Weights of a small transformer language model.
Training: a variant of Muon for these matrices, 133M tokens, 8124 steps.
Each number is 500 + 50 x the weight over its row's rms, rounded and kept within 0 to 999. Layers, rows and columns count from 0. Numbers have three digits each. The size before them is the row's rms in percent of the matrix's.

# layer 5 MLP gate, 512x160, rms 0.307, rows 347-358, columns 0-79
097:551571514437464492490453336423541523606478520507510538503480545470423488468525413514513540438542547531471562561466470521517366485390473599456527493516505467507479417536498606477537437456503440538500531469470483541537476560502523542503565495
099:537473418549625466470545484568548523515410466426467511472498458519494547462496538541468554506454402507535499538499476506561478503556557563473452546511467520496563473467459505419474514469603519487444564540520621495581539485507542465477449493
102:422404521493569544455494529512616584485503502501546450428466547543518538505538507449597581521447499515616454458465460575492430524553544377502562502556523472461444411543517510591475615487403440494438470478482361506490456482537504435577508554
100:413500484453546483534454432490521525523557510513498388491416493487561478494555516564521437607478467445529396426569480511520477536441490507459511435459547530471495397560537381498428511438475504541497478556518523473449523479575422442463359488
096:577449469496549498560562556471603524418444479590601460489471550447451493598540527506523631507521532462558563496533562571501499479466534497505483582517551528509505487510517498540470414409598548395471537589564569405508482472566534521533507499
101:513459544527388507483578434484532524530466545476463459488519507600550497508502503595536456547422548481514479543466480518488450494522486456573590509539535469524539399493443535456531483528508437559433535513459482463454459509537445460480470565
094:480513505507550458405401445610597492550409490469414516501425486517569528503434425466445527597552411477526502527488523443493557514416553560509478486518499459496483453486463602565544597445450391455466485501481459531461477457544627531526532539
100:480447534574486564488498463534573495505455509582538480468505528502399469445571496464436525498504525495501494506452510449507436548506526579539512486450491448471385496459403441556478485366558508518482446527494508476520431476540431489499484500
100:474528466571592498560514532522472504624512508460564497522478518489560622511446428468530539474524480438536570411474471585489527468468514460423433393457573562505558475502509470501422485499540605540515391532522486385500520561397435454444406572
098:492499520529461477488436525528548476541462455536552447514498514564544480557581384515404498413536461404484404441528480489482524473500456516416518538502509543468460475531462447483552370592520437417496455540518486501477474343510501447541500494
099:431447477481586509420479459509463496437567524470484434507547446578441515499539470516434531482428462502514551528409480576495418566487560520455503543537450419445511408467453610466521459567504497455545406442523435551544548490425469526446529443
095:518501497567538566478479467578526544519497441502598519515490585485551564550510421474419512530440499425453480491458497561461546488420518425448623490387488433531500466485502482443432554542555511381449453495523462504501522577457523502536454477
# layer 5 MLP up, 512x160, rms 0.322, rows 347-358, columns 0-79
097:457592486519557519507545482453483526471553476505507555453535581493519473516518416465399534415479526547465581553483460438509439505431505504461493523512536432543458474498521555449536424420466492500473514459513479495627450529518467534483565499
107:540461419591465503585473526481498506590530463407571553445534557527439479529467438488452475553448519495520548412471495484556482552446488498487490581524474545601469520426494474474503516570502530477485594546536524426514511467513470538478532421
113:592472550478472565498437486541496501432540506427563506554450492528526572452467509544462591450492499436481536451455460495580447619507547512507448561439472600510489450489568499525554561480444470445511555519555536614527562519478403482550552480
104:481529565513536507518498565577535534502463529517529507463515437412497474519587466538537440507485459455508475443463482466515548576591472523494478497533496367509473493449524515513474540553479465450487481497548549572444537590500498392464525391
096:410510430581403483607504473520422479634533536536454605528502512575518564436517581442423436551502484480525502524466516461515526576528492574523477446474473446456555449489457517566437511487600431516478497535524540422520401569512566493504541467
097:476498532470464489476480458513517448524558428537620434467568492600486578478536468460457543501440531511501508417516508409480489579469500483505391439516492586538446497563560482495481536452452476423558555446592409440527549469485564452489533482
091:487527507523481562489492470602611484550485467413451540529542504468455547429455529552549535631544449447507492467433551499511655533439523463445621410489533456522411456424420516559535531465451518533532497477481446515598535537508549499527485511
098:472529484470471539413497506461639578495461440390430471501517510545467488569462429548566395552523601428371574472509506417483582498451595482494555568421524415508584498432473533508555530486462499506449475527539469538551538521487542539524523420
098:512503509427498543479397583566529509422437522443386514408507506469530514519442491426443507512406526470536463532561500420522505478514527456579538440462455474474528494505503580444521575552403463556562561453607530544541608477574467619513524504
100:549496500629395462470497549557518466486505362532510438472522473531514447553456483538477448535487561506464539437486490459500526558474463546458456524457488502411523448598488535416455458584508523486482522526413390472497492441551565464510544531
100:524513528446444468601546430509499463501427510556503462494458541494477445506497389558595373517550529457477566457553472478548520493521449476466582429561508536508551464422591444496530471424451445452485562557453515448477483575531469412514513527
092:488480560521535537465497420503474505568488530432547562486489637511549512464392520444470507459491449433486581524476453410486416457423467535477608528467534403455558553524499500576469481537606464343419477526517429520497514549471422522565464438
# layer 5 MLP down (transposed), 512x160, rms 0.0938, rows 347-357, columns 0-79
102:528489539458456497417535525454442473509473515516521456528448513532545523509427516448578529467459458509492423438524581571528582544554498445541498440521362538458606501567463449519418527511539546434540459566491413460532489429481433539466489541
100:411451559516485516564488468567395541496473409527566542541539388515444494468515458449504526523469452469486513561461557651519471472566427502550544553479505493426519486443529451407488540440495452485461536421470528484498568430567580462507518542
111:531523541532521486485503484471466602364415461485466519490403473500470490494545491534566468564397518516507478520495516514495453439515498520466508534531476353419482549449547480592478454462538408549455493441566533534514456494441549608529486449
105:408440509433452506576424474417446469541515484554430523457462445591527457437442410480351519609488462452479552427546581519513493464462481424592521555555495567413414515510520554524423534456475519429518497498506581484506425429534518533485528543
098:550539502542478494418411402493496465578549543518480526516519414492494465493456449448450479484524583611440475503526520534549510442515522533486482493483559469473495524529489553541550506488316504588456473534418413509539467461498493538437532464
096:549434489464570492531461560619448497516571521586569511530488597480431514483558381506550599475498572478430455525534555519491521519454439515470535504502541547528399641470436508570512546474507417531549489434582509534527474505525639483460467536
092:416481495544514512444508505511488520466484494458585487569543520551490514433484524609461484562418522594543542535353552453543537581539481541534448427542528493547521440424486511549445520525432442514497526482497521480540492512549437575532507532
097:492515436511461461580458547471477513484549463499495478395544473477459497530524549533564500459500527397522526519443459512445574548516533557572547470508499563567482525604568519510553540478411579479575399622522530542493472472615408485479565455
092:468521475471465464478444469528415595489531575475523449503468502516509482589496517452528478483422473445532560467495507666477375456533480492558550497484531532465471471496516513479573507492446545618536585536450528504570428459497484397574532550
103:491444481518484505530536541535516499474526489510493474484546459395519580561441578489515437440451430487472528459474549378528456494467512429501454544486497512454450515499444553526523515519468502448391452474486471436572430587491497575486559437
100:572535484508472454541568582559567528436468473605549460521516517500534531465481472497583468539535575540516558499482377473535565436474512505529629561464550492471433531476542480513393486450422422498480567524443488397488540508531448472494518479